python train.py --intermediate_size=2240 --vocab_size=2048 --attn_scale=0.139 --init_std_o=0.0625 --lr_head=0.00348 --decay_shape="linear" --batch_tokens=16384
Each number is 128 + 24 x the weight over its row's rms, rounded and kept within 0 to 255. Layers, rows and columns count from 0. The size above them is the row's rms in percent of the matrix's.

# layer 2 MLP up, 2240x448, rms 0.115, rows 1345-1372, columns 224-279
size [111  87  77  99  93  75  91  78  77 118  92 109  90 102 119 105  96  99 110  98 111 111  78  67 101  84 105 110]
[[143 130 146 147  96 128 138 197  69 112 156 107 139 124  84 133 133 109 142 119  79 141 106 114 120 107 110  88 155 142 127 193 164 166 108 125 129 125 110 156 111 128 146 111 125 118 147 111 170 127 154  99 136  84  92  99]
 [140 107 167  88 107 108 157 143 149 118 144 124 110 122 128 134  84 118 128 132 102 110 102 154 116 140 121 150 137 121 165  81 123 112  84 137 136  90 157 112 146 129  87 103 154 158 131 155 177 150 110 142 137 151 144 190]
 [140 162  97  95 118 148 165 146 107 178 110 165 105 134 173 145 158  89 125 105 170 113 130 118 150 159 150 120  92 137 103 132 122  94  84 166  99 134  92 132 165 112 161 138  96 160 148 124 147 128 142 144 141 142  99 139]
 [129 189 118 114 200 161 132 114  88 154 113 108 119 123 139 105 109 143 160 136 122 146 193  99 100 129 127 110  96 133 150 170 126 145  95 170 108 142 111 139 149  99 128 165 157 115 126 142 118 146 148 120 151 135 127 168]
 [130 172 108 152 111 143 105 118  97 119 152 115 111 144  80 139 130 101 117 102 157 169 118 150 121 135 121 131 164 118 166 134 168 156 128  96 140 127 129 120 158 125 151  91 150 180 122 137 146 149 100 152 140 137 124 122]
 [170 125 108 131 130 193 144 118 156 101 127 122 146 172 144 117 116 156 120 138 126 113 183 113 152 102 136 138 142  76  87  84 114  86 116 159 108 138 106 137 168 143  84 135 122 153 185 108 137 123 103 125 111 134 114  94]
 [154 115 112 118 164 121 139 127 128  96 139 175 151 153  84 174 141 139  91 133 100 100 108 114  72 151 104 129 151 155 126 111 143  62 126 104 149 137 104 137 143 135 104 117 151 167 132 149 116 107 161 152 131 127 109  94]
 [149 120 100 143 138  92 153 141 104 105 115  85 136 130  96 164 130 155 103 109  77 181 176 126 129 149 152 110 140 115 134 152 142  85 137 158 139 115 129 126 113 129 134 144 104  99 134 107 131 120 120 131 121 126 119 133]
 [158 121 123 155 141 133 133 118 135 141 127 140 152 149  77 147 138 147 111  83  89  95 125 126 108 126 142 128 107 109 117  72 112 106 166 168 165 125 118  94 180 144  98 140 100 112 139 106 139 112 142 131 152 119  97 165]
 [161 160 139 144 140 106 124 141 182 143 116 163 133 126 109 153 166 104 112 147  89 146 135 150 127 147 101 119 138  89 119 139 117 122  84  87 106 129 147 165 146 122  89 137  81 139 151 161 130 127 108  94 147  80 181  91]
 [128 116  81 142 125 119  77 129 104 152 118 157 147 142 132 117 110 135 110 162 109 137 146 137 113 124 145  94 114 156 138 167 143 151 100 103 110 141 136 151 128  72 109 107 123  77 126 146 155 166 110  97 127 155  88 123]
 [124 142 161 118 140  89 141  75 112 163 107  98 123 161  90 129 170 154 148 133 110 118  93 131 146 162 162  96 115 122 163 138 153 153 110 112 100 133  76 102 139 145  98 135 169 132 100 151  97 119 100 125 151 109  64 112]
 [166 107 144 172 150 144 101 129 128 118 138 108  81 159 136 113 136 135  77 124  95 113 148 134 103 168 134 175 122 100 101 116 115 118 137 155 137 122 115 128 135 159 127 130 168 132 153 140 148 118 156 144 146 111  97 150]
 [111 155  91 131 134 111 156 133 122  86 162 117 123 181 104 129 121 114  89 114 144 116  89  99 148 159 122  96 131 147 121  84 120 147  90  88  78 150 150 118 136 118 106 142 141 113 135 116 118 129 153 158 105 163  81  85]
 [127 108 123 147 156 168 145 101  91 183 122 149 124 132 107 167 116 126 150 104  99 128 160 144 132 130 111 106 181 146 143 124 195 141 127 122 130 122 124 172 112 166 141 155 140 126 149 130 139 104 149 117 137 132 150  87]
 [160  93 119 139 107  81 144 138 153 159 104  99 155  76 130 103 120  94 112 101 119 134 118 126 115  82 150 135 174 114 165 100 146 106 128 116 155  93 123 114 112 127 110 133 128 140 131 109  89 177 103 111 114  93 168 119]
 [101 107 116 121 117  99 105 100 126 122 135 157 158 102 138 136 137 128 156 110 144 161 138  66 150 110  93 134 123  86 132 124 132 102 160 154 100 145 141 134 166 158 124 158 127 115 132 151 118 165 101  96 104 101 151 121]
 [107  94  98 165  93 157 165 120 112 123 109 124 104 127 128 123 132 128 121 131  66 130 166 107 103 168 129  92 132  88 122 114 134 129 104 142 114  69 113 176 138 137  80 139 116 142 160 147 160 177 139 118 107 138 101 105]
 [130 131 101 141 153 145 152  67  63 142 139 131 147 130 103  79  78 120 145 116 124 155 154 121 149 162  91 149 172 137 127 159 103 124  98 123 132 183 140  86 138 144 160  79 114 126 183  88 131 118 120 133 156 141 102 121]
 [104 163 125 146 152 105 143  92  94 143 127 135 157 115 124 114 141 156 154 105 116 131 150  78 120 126 118 108 136 123  68 138 106 173 139 116 148 116 115 150 117 164  98  86 115 113 121 146 115 123 106 112  90 106 107 107]
 [124 146 178  89 145 142 154 137 132 166 120 117 130 133 102 134 144 126 123 167 127 148 114  94 107 126 120 165 130  89 138 116 154 139 104 159 120 106 112 118 175 144 138 112 135 107  82 133 150 125 100 139  89 142  81 119]
 [161 151  93 103  99 123 104 150 176 172 108 140 148  84 130 153 158 130 132 137 151 132 168 133 133 166 111 124 114 161 180 147 125 137  98 111 105 160  97 116 131 161 123 136  78  99 138 119 133 147 124 152 101 145  96 137]
 [162 159 112 190 142 112 135 125 110 128  90  72 110  92 143 101 127 137 134 129 101 137 127 118 154 143  99 139 130 152 155 139 124 124 130 130 138 124  77 143 102 133 146 142  96 108 124 133 115 131 123  94 165  92 101 112]
 [104 109 112 122 154 117 133 107 109  68 122 188  99 135  92 137 111 166 122 115 130 146 127 108 163 119 162 108 128 113  89 117 133  98 147 138 167 141 105 151 120 109 137 143 121  95 114 118 163 133 113  93 201  97 126 111]
 [136  90 137 148 113 117 106 168 123 173 115 149 142 104  89 126 109 114 136 117 110 146 122 170 141 196  97 160 137 120 167  91 100 135 157 132 106 167 112 158 137 152 150 127  60 121 137 138 134 141 123 143  94  80 113 123]
 [138  83 151 108 139  89 109 132 162 138 118 142 132 152 152 103 103 144 137 149  78 128 155  91 107 101  95 110 142 131 120 140 113 108 123 109 138 126 144 161 156 124 121 159 136 116 136 150 129 168 131 129 143 109 119 116]
 [145 135 154 150 145 139 161  99  80 115 137 141 109 116 104 142 154 106 101 105 107 139 110 150 101 174 112 152  94  83 127 125 119 133 108  84 141 104 171 118 119 143 150 124 106 136  94 107 100 106 161 122 141  83 115 175]
 [179 167 171 160 104 107 103 118 125 147 114 137 154 114 125 155 124 135 139 110 128 167 167 103 159 160 138 137 114 122 114 148  97 122 106 124 157  81 145 110 120  91 115 111 135 116 112  96 116 152 118 124 129  93 130 136]]
# layer 2 MLP down (transposed), 2240x448, rms 0.0997, rows 1345-1372, columns 224-279
size [101  93  77  96  92  75  99  81  76 111  90 105  95 110  99 105  97  95 105  98 111 109  84  65  99  93 102 108]
[[139 105 130 103 131 141  99 152 107 102 142 126 122 114 108 105 143 105 161 142 140 127 139 122 101 155 131 170 108 117 127  94 117  90 136 127 101 154 122 113 142 149 130 118 104 152 142 131 150 134 108  69 137  81  80  93]
 [122 131 196  77 132 161 167 138 114 149  94 108 151 124 200 126 117 139 163 111 116 115 124 119 132 139 111 129 117 118 131 159 118 110 106 116 110  97 116 125 141 134 143 105 159 134 160 118 156 161  97 164 137  95 139 132]
 [139 121 157 134 162 121 104 114 145 153 138 158  96 114 131  95 129 130 107 106  84 121 129 169 137 137 108 139 138 108 138 110  98 136 105 141 131 140 155 166 100 125 148 123  91 113 142  60 146 162 124 167 115 173 136  74]
 [186  97 127 140  92 108 127  67 131 128 115 142 119 110 119 107 119 165 108 156  77 105 109 131 159 148 140 123 131 134 108 152 111 115 129 110 147 131 187 156 150 130  92 152 121 140 136 133 121 124 105  84 122 148 129 165]
 [113 143 109 116 124 118 153  99  84  95 107 117 184 147 157 136  76 105 128 122 151 114 112 108 126 129 109 123 127 148  95 140 164 111 120 136 139 123  97  75  88 136 149 123 158 155  97 139 126 148 141 118 135 120 100 125]
 [121 127 122 164 137 120 128 155  96 133 129 149 108 145 110 137 156 154 143  89  61 129  85 111 121 133 107  96 128 110 146 158 109 107 140  81 171 137 157 110 117 150 102 142 138 174 117  99 110 103 126 193 123 124 132 148]
 [141  97 113 139 115 142 118 149 140 140 134  76 130 128 138 144 130 128 122 131 122 123 130 136 123  65 119 147 116  81 150 123 144 146 136 116 148 132 130 161 134 112 187 181 158  93  95  92 105 176 127 114 155 132 123 138]
 [151 136 116  84 127 172 119 124 129 194  55 144 107 121 155 139  87 111  96 134  87 149 180 170 132 109 126 102 109 115 111 154  95 118 162 103  96 125  98 129 138 158 111 113 167 148 172 141 142 120 159 114 121 120  63 163]
 [ 99 123 148  95 119 118 121 148 131 180 135  98  93 121 177  92 129 139  63 119 150 141 116 138 137 132 117 141 133 144 143 142  99 136 130  90 147 145 111  87 140 174 147 135 166 134 161 161 146 145 124 100 109 146 102 121]
 [123  92 155 129 139 120 112 162 125  87 127 139 182  86  98 141 130 129 111 122 118  99 104 163 129 136 131 105 137 150  61 143 125  82 113 141 114 158  74 106 176 142 101  83 143 147 105 167  98 116 151 131 158 129 127 140]
 [130 115 123 100 109 155  83 187 122 123 162 134  88 120 149 165 122 136 108  97 180 152 140 133  97 100 105 132 142  83 144 152 140 117  88 109 149 139 138 161 111 132 126 116 138 131 121 118 169 138 107 138 154 151 153 113]
 [110 170  97 137 129 102 105 144 113 169 133 147 130 100 103 116 152 138 156 147 134 145 113 121 173 149 124 128 138 141 184 128 184  96 165 156 111 149 143 110 151 126 132 121 123  96 103 140 180 152 128 117  94 141 104 113]
 [127 131 145 129 125 123 136 126 167 115  95 120 133 115 145 129  87 121 151 101 128 139 150 102 130 126 126 158 113 153 112 126 158 129 114 117 131 142 101  98 136 146  82 157 122 123 102 164 163 106 130 155  83 140 163 143]
 [110 154 139 156 109 164 151 120 119 141 193 130 112  94 112 133 129 173  58 146 117 143  95  87 100 138 143  92 148 119 138  97 109 149 143 172 121 113 113 172 121 126  80 157 125 136 156 105 120 109 131  86 130 118 121 155]
 [145 115 149 118 145  97 129 136 133 128 123 154 152 106 102 129 126 162  90 107 121 133 165 114 152 141 136 157  93 112 134 120 136 170 132 161 165 167 126 137 113 131 148 132 104 139 108 117 120 189 147 138 152  92 107 145]
 [168 112 109 173  98  93 117 168 127 102 113 160 131 117 140  90 109 162 127 136 151 125 123 143  97 123 128 139 157 138 117 130 135 169 137 115 134 122 137 135 133 129 156 156 138 121 130 178 133 112 118 124 101 122 134 129]
 [111  92 111 151 172 121 121 117 138 172  89 124 102 132 124 120 173 117  88 120 162 143 123 137 126  90 126 125 139  91 126 139 122 119 138 155 160 138 163 166 147 142  96 109 128 118 118 167 127 133 106 124 150 129 133 135]
 [162 137  97  87 151 104 144 137 101 155 152 166 107  72 146 171 135 101 130 161 167 105 105 154  51 122 146 155 151 126 143 146 147 152 175 158 165 127  98 147 140 102 125  75 120 139 105  88 121  72 115 135  99 116 125 140]
 [130 112 121 170 123 131 132 133 132 152 107 112 129 154 172 152 117 140 134 109 133  76 130 133  92 139 160 113  98 130 113 139 125 120 171 132 139  81 124 113 128 105 152 137 140 153 149 176 104  92 130 130 158 131 119 107]
 [158 118 143 138 138 129 144 144 157 130 131 118 127 123 168 107  92 123 121 145 132 126 110 136 149 140 129 120 120 168 108 105 121 127 157  91 131 122  68 113 113 116 148 142 162 179 132 138  83 101 109 182 125 147 118 138]
 [125 139 127 126  55 122 148 122 150 107 146 137 114 132  94  97 189 181 131 171  95 166  88  94 110 149 133 119 106  85 162 163 104 136 175 135 126 125 140 123 155 168 122 133 145 105 140 159 125 138 103 134 115 145 154 111]
 [127 151  92 157 153 143  86 114 125 115 124 171 138 118 117 138 158 136  85 145 180  98 131 137 120 152 126  77 138 191 108 142 114 164 143 135 104 104 139 136 129 145 127 144 116 133  91 112 142 121 133 108 133 108  93 135]
 [137 155 134  94 172 109 136 133 127  99 101 145 127 148 104 126  77 138 118 116 136 111 120 138 122 146 136 150 112 123 116 135 125 140 123 160 156 114 132 121 164 120  96 110  81 169 103 110  88  88 167 143 132 120 105 116]
 [116 151 113  83 114 136 138 120 127 133 124 170 154 145 121 133 152 126 132 168 135 111 119 144 112 114 130 127 122  76 158 130 138 132 129 162 153 130 106 152 118 123 172 149 141 113 105 150 121 142 123 108 148 128  78 138]
 [115 108 152 135 162 102 126 112 109 110  94  58 130 153 160 120 133 117 114  96 147 157  82 133 108 146  85 151 138 154 152 151 195 159 129 141 162 147 161 125 131 159 123 136 135  86  91 109  85 151  90 146 137 145 113  90]
 [161 140  92 126 115 129 108  90  98 131 102 132 130 111 122  80 194 142 163 140 147 122 144 126 148 120  92  81  98 135  94 155 112 107 130  93 122 146  62 138 148 147 140 135 146  94 122  89 126 126 138 111 142 139 103 111]
 [161 145 134 113 135 202 147 134  98  84 114  96 163 132 106 121 136 122 135 124  95 115 125 107 156 112  95 162 122 138 108 143 128 163 108 120 115  89 104 129 119 126 108  93 146  85 165 156  96 141 153 135 117 114  70 128]
 [119 129  96 134 106 159 111 141 145 166 131 104 116 132 146 163 131  79 162 125 114  99 144  91 147 143 134 121 131 160 132 135  94 123 124 121 130 115 124 124 114 122 130 136 105 147 124 132 164 106 134 113 111 120 115 135]]